python train.py --qk_norm=false --attn_scale=0.125 --init_std_o=0.0317 --optimizer="muon_variant" --warmup_steps=200 --max_seq_len=1024
Each number is 128 + 32 x the weight over the matrix's rms, rounded and kept within 0 to 255. Layers, rows and columns count from 0. Numbers have three digits each.

# up: layer 6 MLP up, 512x128, rms 0.324, rows 187-211, columns 0-127
# down: layer 6 MLP down (transposed), 512x128, rms 0.178, rows 187-210, columns 0-127
up187:132122128122147167120154132112129046103142092187119119103083140066079114058136125148132139107131119111158119139153145135110162172132133171149124125162157140163098101205118067161117129184141111189145129162100173133112167147145074163140120081122151117116092110107151141118051114118114126049078069096131093167168150185157124137134154116133135155090141098165131104104088144202154150115144
down187:121093138158077151125194125133080159086127136077155145158151095183190126190176125150104174116111115133116121127130102109158081090135113074076132103045109154135128143143144197109109128141134170090108159092145088115105100115120117155131137135161139120131199137122144114144171170129143097118164197125094143065077119125066126164174113133121097085165090198125135127127148147102082103147123
up188:126125070117172148159119171151129078090116087132187098175102124119106179168132153098199130082088122104123073144148115155159147115098132180138061140159073065165198127107124095119107110125159123120120105139119143147142133114147195085198203102181100135122092096125125123105115138117148053098108159109128133139055168094139125078118145152087184181151127187088105121131128123184080132173150
down188:144155174159104158149121102108148140149092144146097136144140124169102130117098122109107174141125139137141113136133088123102146161117137067170187118126166133129092117140145107172147111139131154154149179086179111082121072125081089158143136143115101186100115135125124150120116142120176129156069086144140109086164092091139152164099080116140084097119159161128142072080104079110212130121141
up189:227080130122105080165079155123112098167123119096180131168111130192120106123139141153132126101144116123134136168140106115150130159089091135121167110130134129107131171134154114117162152172100144104114055159155077110113186190111087134159109098118155167145120105119117091099128135088139101152095120082105092171131158111139152126156129151165144169133121111143147063077104172103150111138109
down189:119141134156173156130135088124055122088104141126102155069128118083176125163151197106130095124118138118152114133121091136130161085139104122116100177128128129152088067179169117119120118090140182133192159102127126081058096124132146114103160106127162133190151124126156113111078136139104170141113146145155036147117076164188134136137161100099147094147170130135107139130140101134138139135130
up190:120080099118170141086154132138141160156144065168117078136100134150081109144091165126140136182108154154134095158104119125153082113152105121108140180115169141101125180085120107100149106112134080131158178139096080192152116132116123110180056126071127174137140138098161153106147070113130108119062159148105148119140136080134095165098107117152160144156180188057129109099165153147160137098128
down190:140084104113189118155147108131075120155097118159149173161130134156164124115123131102118142130107116117141145129083130166093136157103164106125038112112083146093153081099136133091089140104129198147097121091160098126114151145125122126163102159152153136121107119143110144136107148138150115054150121140131101142143151161154203077133165129082127131122130127148146182108146110158125188064093
up191:138117108127162174124033208121104139151118090099117162158122092171147100174169120157103134082114056099155151101128098062166120107126087125195144196113174117156105119167145144124125129149146180109139088168110175107113158185092096161137129069103116117152104152131140061079146161143124113195122101146132069093130043099125152100149157139140110123151118166124113158076162130138143147138135
down191:146138100159075175103126111118119102170126154140107114165104136092163182105094145091147123124157106165136140191121158148089156087174192205102125145116116182048066157183113092136156101073070121106114100066140124134135169095177157114146094133126114157149120117172141072124154114105139132206111119137174111168140111108135109102046147124128161177109127068188190099119085101142125113072114
up192:128112097064125132152100081153179156111104143131165202163089073103139141129168148122124097152133121143151054158154177103168128150152172124159172141093189144112160091159144080107127127125142147148083150085163115147092074121091104093149072148118135191134140174126126143084129147065088177137097137108127159096174104109115100141130119094185085090106122151155125111066086133184089184123144
down192:151126153125132174065156143117159110101123121143119099059117185177147116124139103181120167091104103175141142147128111091101114114130135155153123143177116146138169142052092093155098094122099098145172081149095177097161156102169141154090187131151095104111130137155113086145118088157121106148137153135078109113125151125183173092107126122072140162121147104118138128157149181079125084127101
up193:126108149071136142110092133135075111209129146142068079117165120134140138139122122177111168156192167126106135071098158178127077169179126162107170102076153088208143088150146146095159089054106109100147101106139125132156148127123118165110101180106171125115158161171170141070087117149129169102117157074131118087145090124174123098136136072082181037193116085131125158152155140079110154158106
down193:140154168046126068133002174164131102124167116139127143141130164143156166062102117118122083150130142127143078169114151096193133135117105136065094148144107150179128152169080133161133153161134121128097080126121181160116117111168143162167151163122157066138133144102173073119135129211110201124140123094125138094104115118105097141091084114113135159114122111108154205121068128080099175120107
up194:117128118194175135083131126128156173190164088097095167151058115053120143151172084134132141090074117112179106124200141143125106148131119137142162142142158157140094096109120161147100130042130172114151211177066081147096125138137169085122173147148162138118096129112156140135157152096135108175098177127115091108113098118164118110141131106122107129119065112095157120137096113116105125133103
down194:140091146053124104158110144112148060025148101156135077131177146188137100150077231152143125136138183161100141157124131103120154094127127122162091139097118105118159113150131078103130095172110111149091090137131123095170108090108110146164109077105108087164174137126103107130116147159150139110163164145091153104133110151101116100168135171087152127178140180136126129112141133123141114143156
up195:188135091122139117121167173156084088125131140129132154104195141140171150108106054150113157150092122146127114103111141063140153127158148125187206111124136137115153110143093103128079135133108119203043148065111117136071087128137121101089095138136079139124169101180121129085143115174105158129104132151133166133103150133129153152110147117136076150125141144125133107105123113161070174159113
down195:103126137127128142146134105098129125121133130089145158113114135147132089126116140147134059046144060193148144115123121142110105205101205078098105151168109120141146114120087160131125191136103136110112139165114112134159127151192160152119097130163175153167122143159169104144080136104152114147115125108110108071145118121111101115139129097120124076135115115100132157127124191133139137155085
up196:151110149138117147124104140125134143087181098120072193117171153146078106087113108114135158144158050131186128139093157171067120131145098109153077172110125143140113154117095111118131106136182158155064181107109154138183111127058071132146116070104154140152119144128030148114074146105121079099093110164129092135125137151114154142169118129181162115118147103128134128199118147141159121154133
down196:096098183164156089140139110124064140097119128111213068146085103138122172191155124095157117145101178123082148117148138096211140120132158195097169077133139126143102102132164125145156162136118122079164050144118074132057167107214171131110132174162099137106123109103196108170124070102096125139178163094123114137124119129092156132096102152092093133175136160192140123058110125134117108088088
up197:116082181094119212145155145084108137112121127120100111068127127158118069096091122169192107103100115125098085140102116161148147148118132087129158097149140122107121155144116096148132115094132132166154109142115148120124049123176129120134184110160142167106100119120156105133162086168116142098137149173072136089151162151221129135051092143141200076182054114121178127141134134116133115188087
down197:156116130168145080159136135186112099115102153135136187153154079109120143160075105194132099144114145103148122087082034180100097080095107133112131148105113126118160093107087129091097211144140130109096151149167123186097161150086056116076152129146143131112171088136163129174109193066143172150134154116158178124069128145118104087110161113167108124066186130121062158106138129152170201107150
up198:165124148105110148118090098196048187151132132155089129117142149131125187108089130110154116124136081050175151118153178206114146102167144115118144113132216089172115100048080110119181136103154138141103104122120151129110188076104109155108139089114157133044184156138183103102148127139097066121130136128109150123202090166114149103104122125105182119130137155114135168068108139101150086173162
down198:195157177123100118142128105152159155143074083141125102137121186105179140117192151155094039074123069096087120131089145014150125147126112124119112146112089114167109115131155146179153133112134098128127160096133119139116161135149133111116146128097119097131126164097187122146086132132162054165131184186120114062178090221102176078174074092138115110158109172175080089132123150156113130151118
up199:097073129149139065085174134108122092083098102122134155154151092080137158163161133146124124120154113123163068196051125105094122216077138123121115069128122123150187098180157068186114102143140126110117122169175107156108158137112152120119138128142093153113114151138187151093157170112148161172135139091122137162103165066160149063112116137104152134147155144090144068087125170129135124120122
down199:147134110133080130111200110129124102171128120124059137114058148189136129126148148106127119155163150114111140142154073142157103125130151124223138106077138116138140132152121130119126123141167153153100137116110087085148071154155135124107130166073166162122105109106084216137085142186120077041083158120124070084120177149083138073161166158134117168139114146084140116118185109116132128139157
up200:078124108102106115113188126174107181093107155090091181095152134141128153144132079105137137135163145115119126188099146181100175162185061100161153157123091140102162127099185130116114101108147102135087140102085146140088162147169116053088085124187178174091104188167056145122130144111101113150124108055163163139120144120173155135072146169156114106128121132120139190163138124114097151051087
down200:169151133119116144139173096176109098126167097135107115097146166162103078119081120122110169087179090083104134121159127068127158179043235123155112089152140136104161090127110113099103116100109175126165168101132115120187149124162155162120105108101167127153134135114188100144079091136122171175079141159141101100120112109115136167118055091091135150111165075170087105150185128157124168132112
up201:153141127075100133066158114183101179143199134079093151095116120163138099076116134087143162113111152130170135162157089102151113100089091128117099087089089133109096105185188155157158163091159134127089100088117120108073096102167189136143102153136146137133166137205105109135170103089102190093100097147138125116167099188086216114128130134056133144131095148161103146108155106133150132145156
down201:166150172135150079145098133129184170175145112124137140049148085065110119100086094157153139102109078104126113100109131215101056141162133108170101158130123149148148107102084087102119116159130128147129118161102117168141151140067084102099163138097104107150147139133163122150135157174120138163158146170105113131076114095110067115096152163175149151151103145120163157147090148138114170076142
up202:154152132132098156119084089121134119149110148107113087114172101110152148130141176070086158123110238096119114145129159076118148153120135139196159163130101109121159133098124080166141118114133105127150092087174139133132131179102079161103178127186126078124152112157099157123159111129078172106109084206115139189075112098142158109093130112116103107096097151156133067143170048181136185100124
down202:117189108138141169121099153151160101099112155174158144192141144098106118127152116143119122150181111184122134131123107195150132150142115145123120093106144144100134165109096099140070118115155107121111129182095094157104118074140148182117105144116105144125119163165109172169102136079170079005091095168056156092164111200127170167152116119127104163164074134133098100117086047119142094095147
up203:076112101149103160081074176199145163118127126140130117139099111152154183143148136071201106099087103084139080166084120140173119043123191163142123152160144143133069071129103153097151123148157107109136139109134107125101121142142133145186142107090104138198113177126108115136134126159171194122085139077159131144191107110150091114111126150118098120174083171103130158098131143108109094090150
down203:198063164117149131121081181058177128141121119097135102170118159109144144113162146110092155095125168134162111108156144116109099218167125146158117118122167072096140164065168117103155157062159126142119104092136093137117166133143147104130101158137123139103129093152204089142111173125117077163138110125148096113165077100080140112116119152114118136107144123107120118136137111103183111125147
up204:087135142162125107150124133107111098057084104168148133135121061096145157164176092169080127072138170149161114139149187082105090118110176167082110139113126118138122131173105149171132135179122129153146133103156100155127171129141150117108111122121050127183145226125170104113103089112173100137168136089125102107107154128100094145141107126114116116106125113152096085158163180163114173121131
down204:134136152144124116106154154119198150159189157106087117134103127133094114099123120106160078120189144148171133108093097151139150106183118091171133157148133144101111166156119149167115123056131099109125171122131146127122098119137112095119134145156150164075073035092069175080137147126131132044135106136126131181132132178112166105127143174164142114103164128140129116109102035072166124132157
up205:169109188137162121095113100143084141116174106098129073122138192157126112160065145131114106202087147115165165119151132122090154094065142072150141104125159122122134079072131107083075129147142159095161136153143169073052151133187118150089106117081117083141149065110072127144128134194125148128129128130077156144176159127193146068122187159157187142166120153062113195117082149124141124124166
down205:126218116134185159109121163068184185099148119087131142169099130076164034121109162147117106134168153092077140080112112105146141161089119178085166106208137118050077161129144105138123164073104135166110107149104125148084089117117128100118123083108119164100139095155171132112169214076127141052192130083102144154186134158115167103122132091161142122142119077164134189125121153117136097160109
up206:185115140133119137192113132125060126153141106140112130165130148148134128097089081131095223141140102159090073143066089136124141107156149141177144097086169094036111134129105141098114129109133161148158074188198136127106178172145138117147133102154115047093151181109139159128177089114155104086038077094168109180112112149145148050142174116149113096095152161130117085202104123128086151109205
down206:156129135132136190124068083118009125087151126137073092133094151138046125150118122162105138102160164168067097099151165121115187147130109190206158124139066136077121100117050098141139111101113137155124141181136116174128133162093153083112165103103111113128148124172141219135233069172145146000207158147197060172120198118094133076089145147147155088112131107099169015184123109142082135174158
up207:147109109169155165113087096083110107115098103096192129075087160135142152089129113123114166139130094104146113080127096182197067098146157080127125118088157162113148136085113091155151107164106112146098081146142128156069138121156137181193140126125145091118123138157167137101136123124114123049120170158151129097116087163123067181158189098166123133162121152156114185153140158116145156118103
down207:175112170111097145119162155124138181137167119127102158147176149119087127129116125057101134176156118170135135175078165104089156176205154199146059114149129134098106170148145156095125117123111099108131136103130097145125138165167164121099119104091137106124127132095144098123114106071109111135092120182083151059158093148108157124108136139142123143097061105162121076104131146104171123093153
up208:117148095109084113125152131189155130179174083150132156130098067113166131171129121110131073169103162158112098162123070165133164117167103129161140138115114103088091078134151163111104137185072057196093173158140084106107116103112071075149130133114147079207108164180138195147169138130138116134108098177107112138165098163122106107110121190172112140110123075108129119107092129134149097142126
down208:100165151128179137131058120100054126100117113065114109109123233142132152058097152174114229080123099070127110159097169074112125071122127126126115113090122156183165164096098104090157146102106209058155125109164127112113136114161191166108211142108121164067160118123146074150177166101125158207164160104089128150087117126118139135118076114103134116123181171081134118150117141149136152132154
up209:152090157107172139104115204171205165145145090143136150170077152130192140127141131087131107138137134120130115145093104188149112172174161186171130152183110090181164141156120122118091120133165112166053135127131104107123129130121084116174156128118154130100077083102114125093091038118062120149146153062097068036134127112118111084135112117073115180151212182137082130066122146135111131104118
down209:129113131140151072184117075147165103083123110143111102118152140136110114145155137164103144154122122125130099163143140113117140105053121130102158105090116106138075138090142124169130135119112172086194112152090122163093112107128160136178116113100130125123114152180033088147119144144158134154128189207144133181124131092118114166107139210132153093104085073142150129117090156091136077167174
up210:064089179118132095128138097099143123123120086154104162126112124167115161165108105132162193130095081118115097160147106149158046166140144119152171087080113197125134115135168135105093108077157079114134159148219106142076163115117123108121144134114175127124145184147179103104119155105120119087140139161120102157119089199081153156080098117110139054196172129186133107173126128127103097169079
down210:156184057115119174085105138160102153132111124122193111151120091102145118072145179195113117136181138154097128117108114134104155152188122136126106128151139061112114098121112100121193146141153161124068135127111160098209093140130163118125148101127149167131122039132030145111132097123170100112081108094168146101129100056175162136150180157153128163078082167126137087096117164122160135122134
up211:134130108149169059125139077150211138120130122115104161101156120138165110168136163106125149108113098116105127170133138095163141160161103144156164114140158087144157159110142141208100139142135094052173141066104140118111124113094081183166140149206080119125105099092144111082107094087107111183094059138068136155088109151129126113119120162122112108131117179127115073090132149160120152114233